{"norm_eps": 1e-06, "qk_norm": false, "attn_scale": 0.125, "tie_embeddings": true, "init_std_qkv": 0.0421, "beta1": 0.95, "weight_decay": 0.0, "doc_mask": true, "steps": 4114}
Each number is 128 + 32 x the weight over the matrix's rms, rounded and kept within 0 to 255. Layers, rows and columns count from 0. Numbers have three digits each.

# v: layer 3 attention value, 256x224, rms 0.042, rows 64-123, columns 112-223
# o: layer 3 attention output (transposed), 256x224, rms 0.0522, rows 64-123, columns 112-223
v64:162127229133163132164167130102091137121060147124081142074196078164136131192140074128187146157163194036107127131145128030159157093096166150054044153108102141093068106110175103081086138166135086132127147140157120129109124128068123109134114105101064159152115111144117073110067136172124152071117179116171044137128106166136087150148085138124
o64:108131114131189136095126094163173083116132119134114107151176131051055062109175069110126201115104134134138090094074142173100078156114106128218171119229118083144174122182119156222151082159102121080090173124152065136125120159166128062116124170170172115112170122137207198138117146085120084097097156072093137162139131081082145087106134131110
v65:139151072137096191174132076145138160134197170117115111122129075119118172094164116108113173110193167109132157149182120168151090084115089119138173131055140115120146220068097171109086097162146131153137064083174090137114145093127113079094093172108160131108113094119142138152074129067141115080064122143200134141162129174144116183164140145167
o65:094088151060147039123141075103116135189130152163167115148159130108149058134143122109139110114122140150193100181093136105186155105157173137068131081248090169150067103105147110080172127107119101124125131073138218138110120213094117132151087163069079162175127126113130111122172153130083066101192168181083088083075137057093097118124169107043
v66:159132139101078080156076201153179106101132082192145142164168127194118075157114113124182070160132124155085143079131105072158153133130133166136132168183173168121085153132084157090083122140123094118130114144141138160128130088124074058118155080146130124122122154148134161148047139100154099174156109056175123085131113047141158097058110082094
o66:158162088121135121061146112142125128147087100171074070067145176128078077088141032091144116134082102128175109089121124219100103075113158166193106087125083090120150141092159134149112135128125123098141090176141074076096157140102169151145104118106092088116142191157145134125149178141153163100157160070126173138169089104129118144141110176118
v67:173161122128111186123073131159153147089164112133086136138121158120134091111182073178141146121078111091148205145034164114106114142140152116108147109178125084101140095092160144118157102124146032090135115129156113126177182159095143150160114099128109159166123146127125162173112113129119091139093069144112126178133151083082154127148092079159
o67:050158132124145166120193085087056084125165100186167115135095120067125176101142159161147113118123107104142129160184114106118131082142093176110128120155176083166154101172153136142137057116121148098144111119124153098142141142085055166086159138157121096101077136093159135152137159088116140209176114112136107115187026190151147110096136208192
v68:168138100141153067110136152134133091065212157216128093125112140119150107151111064160000190109119157115187122122176131157183110118155108123128177131149126138095156119141169161122164064157126092073130160128100188160100099187168119150106117168062089101111086126125176092080146122194143132215094142107109098114116115120168089116094182099142
o68:070183152170125133180179154142201146186106085137158130125109142104137193203131131117138087142138073137089126174119115151130101200080062106142054121063159150042160165099093068178159076173150068173144101152154091131141117145055088137055098132128120120129150094183158122084119066120132093045180148125149130108110161133124202153123143104083
v69:123119139143093114156094222055114133166051188147087135139082154056108117163205113098131144160127120134174081156084171117119163126159170082130092089054148130106139144133102095192107152132098108046178119131132157174111158170134093071134147161152143120114105115088140122148127139128191155114104120102103214110122088087181096140135103135122
o69:093122153117128146118156089193083157083155088179130108097154101151157048128093088199158151089154129111101128145174154174165154067095149194123152148243154097147206140066202124073099125187136165190070078158142171098114082051095125108142121132154127139104068089126190177099121073178093104099150166124146135141126098136130107107152191065195
v70:133211081147089143114113140091132101134143191095188112137105126120139110110080097129123119121071124206111185173042125134143087133189088130122109173099167143114119140150094061097076155145151163157094094076102076119155088128126157089097154148203180163169073088084173159125076081109041120172188075121113219144130134135194136139120083102144
o70:129092130041088171083170224083081162067117085112129124169093078118109119139101148155094106194161106098126146094163120116108136117200163205097063160147154154155126101059089138155155195072137110150190138101097131153086138045211157159138094147097154129118215114092116119132110135119144211098147198103073119111120126153173153138113162139062
v71:108163131114150126100131132182125137093151089118128138213106099157191183094132033051078056138129151135080114167156124134067059104156108085101164210185160123170129111083189075136093143114116122138129153099135087130148131180146098137168179104112058119086153089068103136102190119179112113136124092092178166141139152066153088135117140116106
o71:176163109119048120107119167138151139188104173114103085103147117077134103091164149131159157117045087178113156143136159102167158135130180173165079139128133190110191174096145161121166128139173165128040181096119128116142110169120086168137081154117181184146119099156160156240144138122140163117161113145093120064101095167153166139114088134132
v72:168165091121143153158157145116058153178125107146118118123089150153086157084151083148118126168100138127166122144126043150156142175076126117155132153123112082124121146135103161161130128111157133098152047105150136183120096145113018147116136131147115061067119124198144142121102084152223152145088175112167061174115124155039115139176080176061
o72:047050175126110140123165075159152136120098110189175134139185101146150103148181179200094147107092071193080125079113142102164140167112094190076162110108142113164112137135107131109163086092092142078130170100160114099106141125143152081184115125067146134146133136108129143106158178102096084137149077148134109123133102143175117119137159159136
v73:123061136171077101101047122160135110129132104153099104117096170150096134110163184126083145069164170174136125092182134104148097120129175145202142140158182130105166065133114121112146136051211125034174141037133106124151132124136116115131132145119073140152084086109131052120084123130086211113056117129203112104176170104119143156125150159119
o73:084152117087123123158180121156106208183089101064107111129078171089202208145132132083148168133078104131079193162126178109057210155139128124057115162149143113150158085174190058173116153152117149119059057159143215117148110182159053184148108164172117121165180112098139124067116125141116111204089084164151120119102140140116154104109151084107
v74:129100079112081111180169142114143100121086097140132120152150167118137128077167100149197180118156144065106155144125156128110124151116108168114152081126075227185158153110093097118088153095147206109095133109113137149144135076128160150135124071105106135167111136065090175135158080110101158061179112127091121099117124187068162168185132131124
o74:169062128122165091098098093101124108176106165093086159118082115096151119115117129110162128127097168099151120109083038111158139059135106078095090100167174064147114098110177078199114170125109121148180087156106112121133165179104130133168173092213148185112073106107106123139101122196208108159158158120174142166136096103093102172143054091134
v75:141110135160123087118103141135135123079140079174127110141160095104173163100131130091059148053161152083048123123068094174145090095135122087154153104139123084063103166113142122059126139110119140172113133093103113147099106048129136150113117165119102193170134163152175081089178238142180140172172090189113095118178149128180188041044218131122
o75:074133081081163190140110118107145108147088165064165114142121154162090102167132074079152133211161176063170181093092128066151066174091128115128112166104088165123123127118168096165221166167168108078175161120119100139098128152077199109164135124096119128049146131241054105163118093175133104138169150143229074121092129110078082109129076147078
v76:103088028143113065115099141160125113117144080167091177138119191165133123170107120156128100149113106154165142102158121094113125135102170188149088138096156130128123205130168131117186055064091095159055096156198117090094099134134092091143141068095083099128130124054188190160156181170127096194107130099106188145136084095157121161072082110188
o76:102128156118162143118161151153084169178134182172143113087171129118112098141152174078162108131094184122128083193087147118156154127132134207165192134079109153130127076115091142103115145099146158097191131143057088107147201163077122181109108168143115106146166144159140040148124136082110164110125117073104082109063073124137122097189200214080
v77:092133143080078124127152082088134180161128139072137166196145171120188164122132165090118150115154102090137079113181104060103100113125127122119155066124124175140154132123153100136112147106118121161182085145155137083094065066151109109155114131139181145147091122156164128123167200108144153185127129117162168109162113090090152107150120158140
o77:136117122135157130134132081106097076102100112172160139136130115155160112122121108121122209149102110176109114139077118220141083112129135221100105137148148117166151131170151112102083178120172112118118182127116109139173118156118154101125103106119123166065119084104051172157161103099131130066080106128132157198103148126148136138118113133076
v78:138127147160146160146120159128168134127114141149142090105137083086109141079100188118082199136128063106112133074098115068163140171097127141118132095168075173145109059113132114125171134141137158090127102123162133117179087109101140142112121175126105178173132119104124176249140163132105172171095085131151105121123111136151161128107173123127
o78:127114140120137082084101107164065119170141101076164088165068136109117138116109072179107110136138138125139144199109136152087163083104149103157087119128112114113146170154129147153133123138134107114202127100123126168144154150156176151152120111130182093151134185162094044045087112092078115097069145107144147138132123121095130132143123155099
v79:101112133161104098115192143155105095175150085158135103080086108191139156036068181157118153119137143101151138100135103084152089134124143067105226082128116191158134092127183158082154157089123107099170130109150139090113117100158088090112108092180124143096174113101114116166156135133047140111167161152126063116154157079179136153093185150112
o79:140098091077175182068122131084123119148124169101118101129127176081129150198085163119109147147107087103132088118120105153113173127149089161115093147114097091125145172120031093162114180109147094127092143178096083085130100188120184202157100093097162154129127130098113099072149166135128112197140106113170155062053117153123148129112144033125
v80:141106125147129188177095109103146220167098105159175158073153071148063120134081145126143120175157130172079129104079100100165138128128110158111117141146148150158191149140130086147119129134106134138131091135147054117106155072115177098172131130138089075133151126130151141092139147121122121159106120118128070123134117231086114126107170115068
o80:140095031143134077148122113125113104108113162088122173154085203146137158129141157150129058163100131175193122129236146131193084177112161082146147121162110132136089134072175131105088115085110116047131137152161134123156155141153121146152135158121127157126143176131121119132100097144162138054169083074161189139175159031180113117125098101115
v81:150127186147112093115124211085140141118085112088086187192108165145143164096085130097057141095163156170061146071060136191153152133201104216079128072148150110145121138138148107101099091182145135114139122129161154112155087112134151171147135101133125160146076105128132150059103144119126097133117140176082075117178169142151128119194128118136
o81:166123084067115171123129056145131117082140152154109098149114083159133095176102119132176102157128074140161190136173129091105104090083174092125122115122092106153077105156069162149164134138129136191128136119131122180111074203114069141109098122085169129103177128161149115170167140132158098097127137139150154150142118103092129082095077120133
v82:096127166148119070178131140108144183120174140118139086076192134089128141093090131146076154123106114086147151086141137121186172111118082106130101098165107152083069162126128061111114180111126156138124174120065146186080102093145139202168088108137129116117170112052116127116113135117082157141126146157144147091125116066135138143126111167159
o82:215121138101116113115140171119126120146111168150138136181092179091135141154179086147142126137144206128117137094099085156027153075120140105100095119086101071088158179157163125098122108144105087081132091144160108164124079133146119168142161126110135123162104168177122190195138110142184103117092133069133128157105141134118165150119153062083
v83:117077091091149142169102111177154111192106048108114198139132081126079117117097179072070162128156132097095146149092144116094171092149068114089137163104130126127183143186163110130105138128158085105124142170122170049146092187192098089137138095130137069058141101126126143161114028076192076070215178122173133095120184109108173168102148097066
o83:109159100213118102084108078143118129042125146160134111099156136192122143105063146125222142129164088156156152108075167194158037094096142117161112146173088103137093112093059128071156092147110161158081132125121140165103124112124121150178171107115140137145163117124135142106141131219109111105094100086202152087158170194204098167138122095107
v84:093143146184124130108119100207160096019163158161107135097123129105156120185152083176155114112155172059107169102086140136094163163184156163187115159123159171088115172107102180128127161150163123154097056178105105154084166127106106116086134119126122096035092159160078082134164133090094100144160183144150133112094127106122125070087125144118
o84:121165101103119133042137148136102147102121158121077101152105048116171161096099123153195155095107143147148084087115126130099103142128134086147136097105068104120144125128100145088129170102123216071145122162172131155157118080169151176072156104062117153126159137176157148122054105140144112157111143120085082135134147135105141171139116073121
v85:124119156121139151183153124154118086121129132174207123038129192105143171101118156109081107158155103111099181157124106164170143079162078078097143160123112166119116142105226105114137135116151189102118161159161154120156120202072104158076137190129176109172111181153124093125113181118084093171116108160152099092170109083095117175108152121156
o85:136105124122078119150169089074114154172155126139065102156085157137159072131128129164102074081138145048054153136078163111107064141130164154168099091110152082147159135097034127161120156085131134133134090116181153140168122115123148060149167106071121133107168110103118185120155134194137152063138110130126125204091084159152129161128172125086
v86:125182151069120101115136131066177216168173068079109127091081064128135097085090133133175113134148145120128073090154096171172158104121132125071153089104144094095142136143197128106176099207073104123155136153116181082092133220112156183069096118108151142112141190113109077125112066120152115135132167131116167170048140153057149152133159090064
o86:138115093145118093166076169090173086084099194187173152158129118187077143154179138120126157196168118062150146116122105127143064135050096121160046136136143091214186125123095183126124098108132149141117054152142169122114149166170119077124099122116088169166169063106115078068101165105112098101170095115079156162182170107132197111122092153180
v87:178103074138179083168126132092151168097098153161108134082053159134152167046090151094146117110116145129120212118159103159126127131131111131134117145171101167140138164144131100170100115137181119141099097113135149151150116087118108090130145131106112166129112187081110083124154165156148131124194124173167076160138112083124084171098117152126
o87:135122119179096157103112139107086102154097177103105174130139149100069105076172149165139118142145120105084118186131130120102111109137149107121104131129119129099141117090142146099145171121091174152141159046175132220120151142145222132164183145116097146168125101160179133126160110105082103084155098128083137177127093151098095099101139127106
v88:158182130104087116179105133133158112163138118131098163065165157165112116176169087146153151046137174120167122088099145100108127129146157215093107113073106190132130076161033128089127114147143118096108122162105089097171156102094136110074137162195158186073103125162147188159113114081095094097135130078099106115137118114161100087161168147207
o88:146140122098179116082173130143134119082098107127145089135138081138112134159084172113119143071147113155150131172184149123121130088088131092125144169174111122168074128130158104168128136117113131189145126149118175132134183181137169152143125048162135080098120134090152141088083148167136135151113163150109090160110095116102160170090148090149
v89:196151148162147086156143154125147155182099078175107151155058140130071090131139107125169153118133175136101145125169145099150074167159056136129154154116042085224075122114125103144154193046111112127113087108121122059143112141117120123140091115098101069170123168139120072089147102113044088085176113081178123160171137150151098057208092176122
o89:069157127133090150124148088164068055076170117119142118104115179086105116128169151180052091150102099132159123128074118084099126105164137151111103115079204059086137100168116114148113167145155142132070165147132130173177120141137145103163100128138181157129115124127164146142087153106153159162076148162100141083114140103084133118079146138131
v90:213099108141194137151161078126084116075139133146086146129124143146116179171132175138091098063159110128162092167180074126074138140144140135133113116157090155139145135133121157122166126162165113093108152072138131131099158189129110170137174169143085154151147127143095069176057145089157119088107210122127095130157121186094145135136146156139
o90:128184126135107095178113087132149092164122153104108193092162122086171194093142158137080176113120107156099160109087179118088094158138127091143106178115121150070082090099157067117110085161068114150169139123144170158181145144111101142192160133154069138156150175100206170052123118093075078094124095110122140096134140125088135112112103148153
v91:116111133099159143133142140092158128122107166163117109098125138106139163087102140178037162120066135185113137120141145091144106085152180184166125106126139047152125093143128104119132090079104160163152099119167138187112114085149111168159158142146145136150044167152115141155130135126128154142148100125146098113123129117197148074101123067077
o91:178137121124079090200168118156083150127123112125164130138122104131177105167173063130156101144187164131090166096141111128135217179140080120074145180136119133066146127123117170144093194160130069069160117119135140135221110125112120158145140130070097089110158138138097094107171085129132138137129203134157167085133116148129103067145095152150
v92:081096100097035163113180093158096114094113164127145128115128118149118156105111119155111157186108077173129164107158099135186143086114150138183125189115141105138113125133080113104085151067085124109206092084169096095036107156169098140121188140167118114092126146173116118059216155108126159068134190117054065147182155112137113157117154106072
o92:159160165151178113080146119108110151102140092142096118125135116145115136159130069054168106134097109119150155111102094212113172175061165101112078152132184163077136146127109095122131186199098202067121130153158100066160149116097115092131119148067131077117099093116146117208144158156109096113105115135162129161147152112138109122123094024095
v93:144156163144115110159135134102122189129122151128165099202148148121121086146120165146134167131016145102147165174151091176109133118161133085114181165114124136101125130137191120111174128134120092131135131133132118170120152131200150129168055209117156083121115145109079083091072140090124164113172108117128100107183159170142136101071125144055
o93:117086140075085164094115135130124028108109141160130072088113141096108115132147132109063148151147183151080209076130152137060133147130076141143092094148130147122066090091087151176136112104126110068106160150127142076142115133145129119117243150136056115150106164070129143083189091125155149121112112099144195092110136122117105193182147150146
v94:124139138129133050068138180094144183131030122084186174108105115095130131069141147145162104125094090112160200130116124154113201083167184207099124160073117104144126122145148152129148141068175168082108097139071125157097086126100101123156069135177114070106167095176058135202099106159104129129118103120175169165175155115097190170167138105160
o94:154146167169082160104094123223115139110192126072081128157106149099161111140132156176100106129122168128116092156110110182078109097060075054103130139143164111139104110159125128123128127169182176146106094112128142111061116092142148117082182092088160092112123182089146132152111120106088149186114110142136143116092091144207133110108102094097
v95:099085101100137103107079117200143127161138105121118082119141137116108085128141098079131155193120096072090127111207152142070117119102076123121121084135111115121130174120228089104093139171178133136023090140136096131150125096146097142192096153152165147139132150094161148087120169116129098123235075166109108085178171124107119106197081132071
o95:087120097084096190126129188110086136100162153177169176152113157129184073115112088106058112093143121080137113102061137041183165147126208146110128149112164128149106098126108195141204162165151127115171237144089152092110099134154174138067175128135143166143147143203138080210146114111125141168117182085151147155156106131096138164117177163120
v96:150128157125133137136109099126143078147202199102166067073132057112098159151204165060167125136159079137093081137132087147076130131136119094139128129116100131156100158129119142164074139098114102125118099216128102078154126118165148163150123177195103164121095107031105127143121149145128068131130136101063158123156113110091134125140113103150
o96:148127171087148132121121142120117144081119124131165106132152134119141113102048084175196123127073163134141161112130091116160154078108180156137088112148129214087149134119165155040112186166080147112134133063144126123113171082114188078130117117139144093143100101183155116099122059148114209147112093114109094148075135136103175105126130123117
v97:144124076114148113156190137180136110134133138082103026096080079127145153155144202104092094081067132183169115148121082152129110181097116140155140079133145232101128145121087087203143119158174124091116152118092127145167143123113207172100097122152119115110135156148136096050118069117127124159157126139046123110160078148181171142070118130107
o97:163112176174053125124093138075109167131114154156128183139167106120156138086096130131130130180184120097100143173185128143089125172119161062151134148149088105132129153127146113092097131136082106113150081178122135171145136075132096124136086146149145129143132155152068172157157148060154132121113116176154079107117215097040081110117128095137
v98:186125184087107167157124145066133156134103138135172119118199168104132113117149119141150102149117156045129072107111154143118066131147146116173112128115078110147102092094175139123144135072159174165149139112184133123127106111130167065134135120155084149048134116059124164150159129143094151116130116140159098156154072092112160091121095133149
o98:070127078137171117145134093167107164154159145122111126115099129147158147112133104102124138156131139148088117147136102053148138057122158161124123082129108161100163172111152111141068152083085106157138141107124073125095159148106112120122143160147105111151160077151184136138104124106109126123106118060113175152116163165145133152148228112149
v99:115159125133120121118110157136205123170124072097166156125079138133197160135058140139145121172107136124144196070162141130078125101175087181051144163137134067109132187132146128055032143143103130111146157131102089069125132134081115127098182124153148094055145099076112127139128187147071095108132108137141143139090090153118071105101102116178
o99:176126104150168112039120084129076091083119150142060073148173071096128087143092121097127115086136121141167095142164140101113164140137103109199098131116144146111107101124091150218202161147185159159165172144094164154101122184106119143155091122046103106162171107100146175161146077076095193140112137130099213120166169111141182093131154107139
v100:073161110100078096171085220074167143162170137146162131168156198132144134109169183222092088119105064106152181091118102149135126061140105160159113104164082126085104159138165090169112113150068108138158206096140086136180073095162105116105121088050140083136090087171076174067122125163135083184125168141131084129155197104165131125131102174117
o100:178116173128131103137111138106090088175116046145054171151096140187153088201155078085111171201136133150136110116137171084126131157107164125055122084131168140169087134075149150121134137148122138138178102150110059104143121139104170105125087117205083158103083089077139159181215110137114205078169103104104130106127133156124108226114097125149
v101:109064158145117209155121094129159127162104109164160114134119149120156114122125141147100083100067162166131080135149138162103156155055167126105078082077099091056158099122097131177133171108109059164177198086069110133179139127185139118141118126102182071178145139175133132095146085110093124160158132128062152124062154142124104166087115129138
o101:163154123175047132156096154142103119106155114105099144158137152165138146147146100093167177141200150115093136117189110133188068173185123177150121159112146143132121080135161141134081148136092105124096081142165086129132108119131169176182134141173043154143105124105123127136186142174102158101106218192108170142178101166080124102163116101118
v102:104109143089085126100150133074118173133110199123216117146107175206161132106211105064098094131133135143121098091098103128155053123166127109108109165075091080113051176175124061153124098109170087195168054086180122141104086123114079140134146137180150169084094095123176169127141122099135164086081124202070144178107148103134136114135106105072
o102:103092167112136120149148153107099213094105061179112070156144169075168123126112131191154162197160164142138177111142142133084137153111148149111108143084184117103127117116150145110087083074135131080177164141050204086090107128133221120215153158122064109173147080168149120147132119115143097129091112088176105140151136079144110083172146098200
v103:126199155154109061109123170138141187109139092169183194161131173134132127190098029091168100175031136096063150122134064152161137163118113038139126102064060102069124145154163071209114177150151077150105103177108090164202124143108100173123119063154101103130100086153133154171130069153104152168131115160139149191092094122199128072142157121112
o103:117116117123135137096102087131139063122132160101114111135145086115163178122110138141071118189095142166143154138084147124111061109121119255119152103039152127218091184109105188164178056078109159119153196089152115101070068132154137140162178175080136127160179170163113159159095122124155158118075144146143158082112174178098125101122108140179
v104:151061113176122141050158129133172158121162107175177091078141137088147158189119108124118128154127135124176087093099186177144157210150119133138085055102140150059156134107110138145129129142143095039187162074094101152096150102144152162093142135090114179114141035109138075142134147188096123105098120130150101162155159130046108118114137172165
o104:138124127031152113170178143126109078076181163028066140119100156109179213067111140146186158077130160130128118136115091086169097196099148130097180149117102048116121125117144091133140121124120137138141121143173158194096130129150136098166124173145078121150073131139137146100178130078105107063109139122161158093059212149125151114175133049182
v105:132105121086097111136134140120130100121162160141148114171061142251119109162107135182094144079107097143173120061138109100148216131125114167150178116119109133112067094179085105160145164099103106087139074140124102139148075127097181161056195099129118128124170156142146157147149111144125091124165096146132171092148123159163102088107118163134
o105:131140092207100124094143092108121113174071084160070146082119118063097176149136093168101098099100135115132140162165147132133101178121135101099112171100113105170092158132131011104126149148159166132112157191116148087128114071169164143170098127159154120130097137149100103079161069097135162107128164115130056153178111087136095140154094158170
v106:192135163055124118169186091167142141070077116138139079144090166125114091150148119138122115144125146184104023160104100145126130150032091084147152106131155155140140021152150169130123152132152140125100165138112038183172110134125173120157133126108155119125148113121099146124085140035126060117103081114126096163135129128132174135148177093156
o106:133094086124153107132107105166195083144164094133121157177143112076147172093071129074102180072079140156114213124139089148103161132161190097155159149097134161154123155099134148154182139133111087141101147163087134047088166135136087144108200168125137125132131189164159147121131190138104161112127159074100131111131133195096061150134102119124
v107:112149132150143142157146164205116134161113154104124078100134129097192149195166059204144114095140127157125099129099132158099071165099140109149120132085183096120133092116112122132128092098097106172131076118137140075103144104105125123109090088132112134096151079072114139145155142116231220127210116107123161120179146132129129112214157125142
o107:122142126107099162115151148069138114087097092148112138106134114136120134143138162180086184101102102132133164142091056068132187147141172201152153207147044164144185188159140135030108159091134067085118137183131121163151189115076139180169145077135139141137158134198062105109126069177151112139127125090190106115068123125129151136182103098169
v108:140134189148134057141091191151091107136145103180128148076120130104127155153154114105132144123133147110114171121160134092151097113114174149057117020122137157110106123163045089112205058120220221107167109148128120112199123095106115178141067116178136139041090126061131134092156117165089119098189148110143177085152153131181144104134136053127
o108:131114132121055129096188139078085103113102084110131088163167143170127124147108161073068151146117106129171147137163175161182104133098189157111108167180035091151149118082174138179155184056123143116083132130133171204122171082131115165125161164084177094129178113171159115165084139117145182160138080149082096081168082140095107112066189109150
v109:134081132059080120115124161132148103128070106141178060098133146079128128182123157111130138114147104154121121135096122139147112140083140145120127098142133078113132153147145088085166111090157113118138122091050103130190101133151152183132106170157102145142131146105119085087088119140091174129093086204131151123166088043104115152161129062121
o109:134147137139098113120106116179154192123181165092085149206098163133130095095166101148123088086104198091157161166175072131145182184160125098146172130174115156195100127185143105115129172131114148119104144120149176173152099097091096148177153099150108161134147120132114177144142065144178068141144111130145093138116146165175115125146075107113
v110:112138146120132111117151136084090135129102132146156159141142183102030191165094121179145081180087106113183121152167161125186165108179092085149141084184033078168199154197141141124159106149157165172129151136173226107130115098115110151132130097145136187180123135162116117086147103049142095140127142105212182178126152106149179082050106159109
o110:121157070148144141113099123121107147145124101193076098066148133208136074094207130108125128110163025111145122171077093106134068122114122174064192090148227107057140161140143147147084155119079147154172074140087123170178082061098046099136159107073136140074146125142131109105086128136145145114125104146126169091198168169161146159118121130079
v111:161125080146115134112068097145059124139106075158117103100149101152172116023139149060141147132090149131118112180153110084040128100148059145137084150140124143177160098074120152126123112146136158140165142138224116045164096116168165164126119171171097156059125137063082159131085105116111152100116152197139097132125110094158107056176141125123
o111:160109150186121151141144177089159146117148156128131166169077131149074148158018101201124142151151122174123111125137124183186113163146197083077105123134132097082070059068133097166107156112117107124105126097113101173107224161087155111094115092094161099179141154140183101125129108114205140099127101123141175136084096171112184130150176100121
v112:106048187106105179163171137137152147092145087183127159177190101112188108063178171167100133204140135105161165135157121078150107142116095107126150200127138118076067043119125165164094131133146115192169185094124147135133167173104139087179198100081171139153112153107134134179085161118139086057091127071078099134132169073191137068150154103130
o112:136200063169148137161138112096055131147121145079114141087144149117088149154164090089113136134139176148145109098151144196102130129095164147167078065141134152175133090107099114087142127093107132085110157149115084072144115167093111157102082158145117077093139129116158105197175034096156146200071156121178128152161096204117136123108125107168
v113:153144121126173128096100088170124168114125163110166138164150115116178092124110151147102185092105097128086141108099195147110108088087096109137155130129106111135173150065178142118119112149163102146108132112142154147109093173106139162132065114064168125162122177122115137145099143093136106142224172128182144125080101120074163160138093113084
o113:128117142108084146163139157101117125103116087175165156103109137124062121084116067087159130176168189079106067098101100153116160090185184112070144131173160114124144113157098106132141119099152086123078142163118169103161115132117104092142184112102079138165125129125137146104139148116065090058095132123128082154119131116149145201127097195148
v114:142127111102116106122119140191125135162085110186106114120119108107131183204113104120126127174211095099099165141169051139136136104155095115114132189102154149114145082089128197102159172081173151085180135099183133083161161166167108102144129080120146135085108144132122182072125126174170078166146061099140163097092067113190114179106095109065
o114:081151130148146143112142065128116123107121123109118139141098142163100079054123144118144110157090095122167130141032167148147156100091160178153151085187109152047140139155173112134195105108126177148089162188103176099100125101082076124089114150130126079160150161074112104128083108141133195128146132172143100125104111197124145116162155064155
v115:090130096107114139162142140154063129113139145181122138143152153136120149114169218100069102111167080087138130090116185068184096108092113161146118064147094112128162165119124177114130079120080157122116152053168142133122112136107115117108118060176140159083073070105116129076139118089176182076158106164101090171153165124129157180187099112160
o115:080122203069152104129128148073118185144148122135125151128162130174125123136094075166170211117155180163135083123100127108110116105124175143085149147139149077095159092119116043128100155099233145110192127195073113086219146144078123118117114160156083108255136177137127122166066127163144088109104165144158209120090133161113112044100135135094
v116:123174182101037111121064077129114119105151130137142099084130166108123083123165133119159091199097153201147042055101125070143138150130197167130109097088192155151106072136120112115146142131119127112148123133174117141114165086154124153178146132121153152135093127097106162085164142072141079068116141158100117105198160220150087114150201090087
o116:115123070075124171154132174094204120103115172143050177112108149173090140155061116157089178085099164131154153064184146208150145077100128131111142088114142093108131060109140130184063149112119137132149084171141119079135135171110079096098153134103131094083164148058126144113147115123081116127144182136128162146133210164111151154099096099122
v117:061095124130143152117255149099126136105075158212087121184106160110130139111046170102145135077102097170117099162149132108153057191129083140153188168189153183118142087189128089179125121094134119108120165105096107164126067129115098133179136135069132159087141132174060175102167114140131130140129156171109122089176057115126101083080154087127
o117:164150098152150127164042155086142088140141101108178146171148134115109127104121139179046119112127162084113135155114119160150154103182161172150086125076094097153089158077121131175155149135145144144086131144075052121219144082125167193107039061092148091138158177112133142108162204170105137110097125129185092093145109155137082159135144156133
v118:114074192081069162173126144084120137168108165130080186094106055147184162187114105101160211142116185061158087070122111148135190109128135134146095092105149077092045109137090093121125106098163168136141145135152150074013141158088143119210190061156124109143143183148133133185124131139127107149085151145082140188138159087172109108143201133204
o118:138136118166139121121085115152175201140171154122162138093135164143129055127056111147101110125126160144101105138123184118090121096051077134120136186142072132156140146163137136127089102133107141044102094158088160179174168138186120125139098172088177132079107096144131131145142157132125115135114173112143179163138100192105149108100083157154
v119:156149144107075126194127151175117134041146180155123114084037102153158123142098111156084163115139132184147113078136116069124107097150140155113123121096077133096068179138173121087113093133159105100143158143142048135107127110090137065119030156147140064110096101152162146178140141200084112184095178123071142148114166071164113141140123123133
o119:151082163185087096058149133138118088165167107140153096147178183133088096141046162112129174118093122136108157157063116114086173202104134083123084156131084167117164042142114160153156114124151124116121102178153115146095130136145213202140130173133107105102095130162140169119079099079166134079156133132174101103169102095135144095089111019109
v120:103053127194128158174139148148165121100165095145065133064149085076120109133163167147081166176107177114137156102083095111137055133160176148173157174148188121178128096120099109156143105100180215076157130131177177115138096090147130161050180077095129124115140084106141184120126102076077099111156158137165142107104099092057151127195100183093
o120:109113097120092150132154084162138233106129152065180150199144111115237177113118165179090119074098164102075108096140144139146231109098096142104148085152076123092123153147094111112113141113098134145106144138071122174174145164108093110023145134147178095106185123089144057156110099171154128099120092144176115103154096162110079166087138130140
v121:095139158107122085130178122127139114164131185129091151095081138188088136080113112086118140123164120187162166163126064140118144085173155108161134109121161130125142181139115077164139116152118146145163148070137151121080130089154126098092104097133137155126150158121150091125168110123125093147171137081108081000133088131147101148156158129172
o121:172070134172112123111119129144097178144053136104128127140152136099136129143148149163100071147114130092129141121171158133150141146089115114104169146127110152123129091119066152127087130115150149169098142147116108087159153129135077170146151124136183123139109129105164129107158110176125206103154121143061118116110150091082103128086218073108
v122:118115150141140099061129143097124202098089199143107119070139169138102170129117176095088157064124144106112128167142105153145129115173146164091174123181164185141111177078156148196153121099131162147185165184098057119069115099147085138105104163132049101215070141134164120082147129146108113221116119148188160139190091113119086127092142153146
o122:172143152107151109177110174153119114138163147138147093140123132130123141109170143101118119160122116194058175175087152189120153108210106110150127046130102127070141012141084104100107136070148152048142117082190197115141131120122192174137129088059140167150112148172141105117130156153138189046137097087090098140064094109137127140194181104091
v123:149142139111110071135147153154176180148150122089167124138080127116152058072163160127132167189136033085148134124131071159094133119125148096060145124142067091104160164128160080078053098161069065159127120108127175097092145095124134104075151110167133141121094146128090149153123136137162155146124148143104125128051134092141194140134154116130
o123:189170131079152098092155113096075119118135121159113123102185107135107160131153150136097133126183072113172097132158123132124163130174114171153075154111142100134128101149133162102212131067122090147132129161125153110107114188083165067183170096109169119133092075116209096170130116091131150137087123103131095117191146094120135155152115135166